python train.py --num_hidden_layers=15 --head_dim=32 --norm_eps=1e-06 --attn_scale=0.222 --init="uniform" --init_std_o=0.0 --beta2=0.99 --weight_decay=0.04 --warmup_steps=239 --schedule="wsd" --max_steps=7300
Each number is 500 + 40 x the weight over its row's rms, rounded and kept within 0 to 999. Layers, rows and columns count from 0. Numbers have three digits each. The size before them is the row's rms in percent of the matrix's.

# down: layer 11 MLP down (transposed), 256x64, rms 0.279, rows 201-247, columns 0-63
# up: layer 11 MLP up, 256x64, rms 0.278, rows 202-247, columns 0-63
down201 117:466484462517483545489448490576548480475542526512482530503483480429548420533505498535505471478596536574491475506517497452404519560489497493533435549504545515546407500548509561500499456506469517
up202 090:486562452533484537470502482501433403526496439447521519440518530492395496532504482512450550487540468474544540471494563483438576498478479540515458537516514548488500487537587528492472487534470566
down202 087:442510573485501528497481555580478458498448502435503444578503511485490540513613541422457475493505506535555476487566473503562538459489469475523534464508566555562521493484518519469536479533517476
up203 091:479513459516468491463496520577454437522477507500551573510461445520490502514488438577566502513466474431535510460444507393431578494528533562506459456504485424498501509493504482533476520522548479
down203 082:430556521553484526453474434500500471492503470513459512486535538516511543481543501464546569447519492517523470482433452459503485546552446593473477496564513554492470419543550488414566481497523516
up204 102:562488498528543472451490535519490483548497473541453450441455585469456508513422494519494419471516391491463514499533550515530455506520443538466519489567488504484480473502481507509549541391537508
down204 102:557463501494458522489442488525572452496528466543446532480477518447464563513426440518530490550483474513464542491517573510529539506500445462573490537542417478570509549487425464514474490435504530
up205 101:520464522476450469452481532516508516542420494450513520476516492451473590507489487530517521456582472459576478478450531472442482562508530546475419436482453525456442476555465564490470439481507496
down205 096:534480512478491496518432500459478467519422462452543432506465465510454527508498503526434565476519538490467432492492466562475537544447450551530496499437455556458476500488394452449522496547563483
up206 104:508500473470486528408541461471474378559553471547544451452494519483473528503488513622527482496490473532464566492457514519468482491501413557451480478503498478498467494586503459497506484474495501
down206 107:499483579484496498540523495545438493484602502481537490465502500531466507542651486520508506458384559530488504473450530487495457502514541478478499456522546551476484476472471462519467519562508514
up207 108:495505495495526548481504530460511533478528516545502474489493422468463516542458446578525539523504556429478503438468517421436539501525508468529509514507511468421491490589525529560536504393502570
down207 100:498437509495525459448430464470477519537530523498562504570532511494540498486611470486451534564463461506504519470502540494525520608491542537541527575453472477543490462506486519541495450590500497
up208 107:544518455455513502504535493532492509519470406458522522501518517422398550494518494522524523522568506462516499483449500451505469473517513513502513485519514584472381503490613522552521452478489549
down208 102:607499558398453528546490509489542562470456519492533476500489478535485505489543496519521551527530491492498454465477484498494491419485476469536551484473395525469484568470468424576501488499446479
up209 098:502508526539564482491505481486494482459459513544539604486507544427480501528512457546514471508563470467551514546518541521496599471506474574533514478546523527561523387556531486500461530470542461
down209 086:462503518486468561499432517533559545510435457489447476570512552495489462526578505452521503520488490575550491494503506619481425495522505418480523466493515469549489519447443540524452489553505489
up210 089:602509483490532440477508521473532501486459512494475478436548504461435585546484486526456438507530524539476509525496455538433470508508463562486501432417565509433454427484544494506479475452507485
down210 080:542529530527491477516454572462480442525555471549451505519574490424482531512571497495468536534534446555394480483503511528533473518459532503457526483429469527472430494546449472511545443546486527
up211 088:449557518506470484483557537476541411546420473489522480508513591502405566496526446473548543480536470518545522503488526478487512529518494528541487460530448527433434479562504558514460510557502531
down211 089:453500520555527530537459542540529461536388509455556465461401496477499566527564581487479554521486537501541494467497526527546466494442501424490505556514471489474467531485438467542485523512481477
up212 098:556491539516435434506522545523531464539511509498483577426504479423564507608526451485550499506478487468474517473458546454518513413523502502466427497529493532515479460567469550489485520439471504
down212 091:474529484510537515514537480521537560446534584522482451583516498534516494497484454507446476515479519509529602507627484498460506506474514547498486492483555454466522543445500448520523471591518438
up213 093:529514407555513492490519442491532495450495490556546556469516518527486552564476517559511496428493545460525499536492627525585459464530531517448472501488463558520524504471504472506491467429541531
down213 093:459538494518507536495443519543460531441424422499504500532488452454463517546493503504583541449440428437454519583583505489516493552454493528558521487491469545525546481499472503475558535533522529
up214 088:557499525496501413524504575495482505517490463489547487482486520389478519533483486432501475381531534482521503544447461453532600467529491538528442481502593461515497515540504497496476474506492531
down214 079:438584483530493557530462472450509575516479546541449471482499544557464513451532488524447502513488465516513561502573525501550389490468495485567559497511472505458506500490541473459493542536488587
up215 089:477455504444533530495493497526464486551471480628543541498552525512450479545507461499538478523514450472501528478453490484452521459496510536521428416473507378494538496534568530482444466508488460
down215 082:557485538560478464478479440475501548459417523432535491475499505452535506487534514426544500521526525516509481489509542469461512517486560522484484522537553554588489400471421523538508553422502531
up216 088:492501503434499487511559437516456442514560538601507495457473532479519588443469449582575501504515503528513511386492515477502469488501485491426442522476439489485522500469504559469512514521522492
down216 078:496462468437504530385545534558524490452502505435509475564440498493525511486607573477453515474528546515482466512541503525479494502485495491562496471463597513503524501453506495468534483407484480
up217 089:493501516461499531467548480500468471528532487490546557500522608554462489514478525545518501473511483490516551427523601402538518537499472475464428452525423478498524493507462552545512469492590508
down217 089:525462435507525531487557542450542524493511460534502498479552486440511540524538504499554476531492549540391524444521482451434539557461497564422496544444535482537581534545486467492491554511527495
up218 095:505468493536519484487559507475454461595431514497478512466488568403500545517458506493515483491474512470587564467489547495467517525476514457418493535457467536462532402466507499489522591491494525
down218 095:508467565516532510519514457441497506522558520545451487489449478494470583482504508528482408544434475487458550521541529564483493464402509458443489519537537528508536450446449461497540581502520460
up219 105:561512506515479465498481461533515464520432514490505495512502512495456563525394471532526535469543486509599503550537558534570512487507490579527448476484571535447561439456476537467524447454513520
down219 119:498532448514553496495483536450524440459534440535529537495542521564502481463605559508530527518479462500571469487519487487465568577529476527516496461509491532485553550630485514476529469497505454
up220 090:480507491462508412458574490586526470472499429531582432560545517515512507456480453496586500501536453534494505562471498493546520501494490550400490495518492454484526492529479514524540499470536576
down220 090:451464503502434441463486529574464534465487496464567535586508508487469459473468564457517510543470466522447530591526458559543533485479608451512538495496525481512489490521529510565499491558483538
up221 104:510486504481521487496530569468417500458517478466523514475544531435540507518442514488515518498515426455458513405460519460443544423449461514532433550520484570486492522559449542498491472485591512
down221 100:432528491457400519546580491494515549504486465568505481550510500521496477580550558529509542564541529484507423471550439502541471477492478497495518563476527470475468472475522437516544486514564567
up222 101:471509536510526449512531521433429525533446436529511480428559535478477555506494464453449445498540525512619509444440489510501598505494489545469518509518512487433497456520554494499480480439526509
down222 095:395490445457475482540465516523587567530536545496466499492527471537496474511492572448491476445474523527488505500486425462573494501518581468463540476465588430508428503513533500512489492512515458
up223 074:488521522485462435408513476435509442510600484559465503509539567543467514477534515509576491499506488550474536470493585493527428502482503398435469508505459454479511495496555493466501527527526467
down223 072:505513498460487531552517586531502503515575476487497524504484497493527500485719547501509486465436531523459520530518479512479500518456521548522517471468558512516539523478489508493530482470467476
up224 092:512530446454510486482502539501473505534452500519550512483437495532493542509504444500539556424554522517583592459455511461368486500471514570505493513545465467504511517498581480488447521451518504
down224 087:500454493562491542558476529578507426452448499515535456479510512472518508476536469537455541562599486524448524512555498492492531484529516426599544529546548480530541462522460494506538539437476512
up225 089:535519486524456508503471418498560465573524431501495484524578496422555523483493533488576460534589523470541511503476533497551503536580492541487484421500474467462484447487521449557509540503542479
down225 082:496478525533451520485452426490498507515522487494513497499523478533576433557588616497444501557489544548487544479457543489506499514549533497464536474501525450436513554453515400506500512557474486
up226 090:449497539482514463468476438429504516459488523474531556448509528456464513537465513516505527504490533456410552550476524562553474536455452560495516442449503537526483422521501489471534452405547553
down226 094:446472564446462574505473506538522520396556531444538482485472535473500464510459528540454539476458531443351521496461510565525500528508472490483534493491513523472507459552539467466515509523473493
up227 117:515506494432479414449491488539495539479492463461557514453514524417460504494508406509595538480457444486494519451527553482444454480485519502538490509440468538491487483552571544515549505441546532
down227 110:523470490447520491556440456481468460472560501504530516504580478555470487465525512502558544496373493544504502545549434490506430530562502470502511463485461508551439523513566421485480461496507465
up228 089:579531564530459490453458479512450470475552493525476530408501485519469523498515443464489468506436471477501489508547555524494514420477439545489458474478474537486478520592502458449464424416479502
down228 083:559499530483510462482443454528471485460650553497533516487499529547479524492583484431480493494366535497548484529518529519513476452533466475448495484491503530466485488506485470517507489518519423
up229 095:522501451479489440424612509472557459464477464494497494556465539444530479537398470505509457484483536567518486522506540564481495505468477490527455462484539514504460396484517522473564545520527490
down229 096:534492483532547621453479504545529507518492524556529491481522464483531443478622546528491494507472451507477485464443532528463524584516571574544495524504503507515517514502426500475420501525518521
up230 098:501549416419524466507553498463459484509494469502521565519505563466434541436464516585493463462529469546515517579471529512526514555563504492510502554525524538475486450510555512470546512413461526
down230 086:448405445430458512508549540477479508524513468507434448549492528407490496462517483505507530491482469493455421502536451515496500537509478511496528528555429437534556451480500537445400480474505483
up231 092:456451469519535479499537528476504516474458489464530497492628504527486518472439500491554519461480496506447632500495544439487466531508505581430484552585456502521464478529526525473469524521474507
down231 089:526505489434545532427507463580507551487549492548535511488487445477540505498449416544449530576575501478613516500484470557517498478498517498535507497511505547484462502466460425556521501488469448
up232 107:590555487477469529464515519486500456564500461479510531428478497492522540506467458540552475456534510488485536480527540495457523524564502429448437488544522451511412579599486519534543511543462503
down232 112:459564474506481493603472471450497495470444489510539410438476485479484529483543519534461484494409457470553530542535457455497484504516486466484478480533551570480494584553504492477489482506434421
up233 094:525555491448517434493504480419488450502568519482579521460567516510440544521476442525589486558492491543496494434522553540516462483566526553555454467539494506481487478550532516566535463511493488
down233 095:507485542509503465536494501479508501508539542452455506501466534510528507488487464509554567505368534498487487590523464551452467512498538552436521496485575451420441523448537441514482514516513421
up234 098:506470503573518544397490479469498407526508505549505527456531427492468484500463481458524505486575545471483499527496509506495441528475536593447441490488534551506547461483509557568495499415534507
down234 105:482542447517541534512533542506506460494546495501449555549552453480468497484425543474503478529529485477526489534555427611548409504529559511470545424485456573499517474485544547496544497522516514
up235 090:516514395489508465546536464563418446535522460556555508521535471497454468567465488524507495535549463568493489477531479466404528488574534490535543462491510445530489484542513468501573492518495543
down235 086:529485523440453528491513541450551524506521466469388525558545462481574527480473500460489535504532551558468545476432489592494524501520480530498512538516546441457454480481466475399497483465478469
up236 106:592523512493540548371496547537461503513478476532540502509516535523469458557401465503524428465587500499531451449466505488447516516450501545525472499514471506499515509531487548504563481535517554
down236 109:443517562512452500498501527459486496586520533501483544404421536516450532476556482532582520438483449485488517538540529449478482447524582463531453433513486545503475465528519511510498467451447511
up237 100:530485533482480470466535481518468536479513495491539562445526489378479484562455418487515469534500466433545534521478499485468450477469470545519536441447490534468513519530533508491596471436557566
down237 106:445486446510527455474505412477521523454590533489584526417445515487457491503458504515475443469438530516511551554524468480461474482520490435557557508501553517474592455511497478474521465531478508
up238 078:512441539475490462507534510497477443531452503487495417492507498503492489484511501570602446419593484531563513440443493528535482500482426555423467487475516495493519472460454524503465569500500551
down238 073:523494470476505469518454447512468563455479484512548517486501504529520508500513495475449522576595546554481532507611491515475451473506548397514519549471498513554472585487494521515510401468474483
up239 097:513509474464514559483470547470437483511484419498470499432500543418435608591467493467462486444473489503557500533488496527466479502524514545536559504471510518470411460535576506515510517465501514
down239 090:527482571585478489463478533522456529505466525502494505605540542456496509510530476540496585502490388525491511442576447518545487532485522534514500506569475472476498557539449471508496487562505556
up240 104:539462451512496520489513459508512447476533490493548563539500515524538556505428453468450460528546505464515580527504470440459541486460454504479514469572541502514446418536498567559563497411533483
down240 114:459485497534417509479509436484483543547440468518494500514440557481485463548492489520468485506577492454549496490589532451516509453467458492573534452519518466495479510543494396504532548423475560
up241 112:542488527504524518491508511513447475521512433496569536438531548427443519505446503490495517467530537452491460517417490470511597522496501510450438501522584543566470444532485504583514502426479490
down241 113:484557542518475539484455519470521518576462555446510495510567475504433472478455556553484538521489482595455494541487427507455523440513511459497455451538416437517533509499495454500541431536484477
up242 098:514521521452508491558451435515497482565480511551510521433521500579467510439464469486536482530620504486511517463531574530455484457496469495543470438553537548467533415522524513469504532442537508
down242 103:492543550525439503588471427483536443496525459524503531491583494578481432421467497517462487494565465515550518511559422494510518517440493527501502508496526554461521471493483455574575508492508487
up243 096:516498519470494548500481575480487489541459475481553574446502506446502541475520487566497508521518573438616560467427523487430558537534431522498482455505530457468492508487499505479470461469566466
down243 094:466462499488481539558490513552489417477467491459447450553511488497469406469494493535493553527551490512418491557515503501500433491479549452540540452483498480527529482591433506537439500480441566
up244 095:448576458386471481453564569444490472574511496492507468540503448440579539471516469473533485502495520469510529500447535463508534518517446496497533489554485581464483493489505532532545488470575483
down244 089:471506476463483514498485490473495569485513593517490512520419517529487533446569522427551530493441433557515467557481472506534494539454480514419513487419509464517512444453537502511556567559461507
up245 086:471478421472567452513526490554414489536470477542526499464492578504532471547545543546538486517541479469542519480468516419508537499523517496439475458481454513485549502567526574572468489471475575
down245 082:521495549464522502509528545491513522490460502487467455543454478556499568475415489431486463540512494551485497536451500598541461455476564529517512511590554464463482529473408482504546480518501420
up246 104:501504503510534420488536526501527448465456435536521498471487560501453485583488494480454462446539542476527548478407490496471484427487412530532520492577536471450486483529568443493505544491557465
down246 104:571508499529521555506501475477510522487561492491539534415500532503506532433448475465548483451438449500492440565534483401532466468492435416550542517501512552511557525503506519459490530458446458
up247 108:511536483510440488445586500531477502499531470520495480542524563482469474554487480544517491476456416428565513435503534463467550557488482461526490505504473519428405476551510537495481401535535502
down247 107:553444572470529564474533536558519524508530518453481577521469503537560560534531513551462502503437588542575488468496540501427528495561541476528507511515479548507536509513419454464500519525540495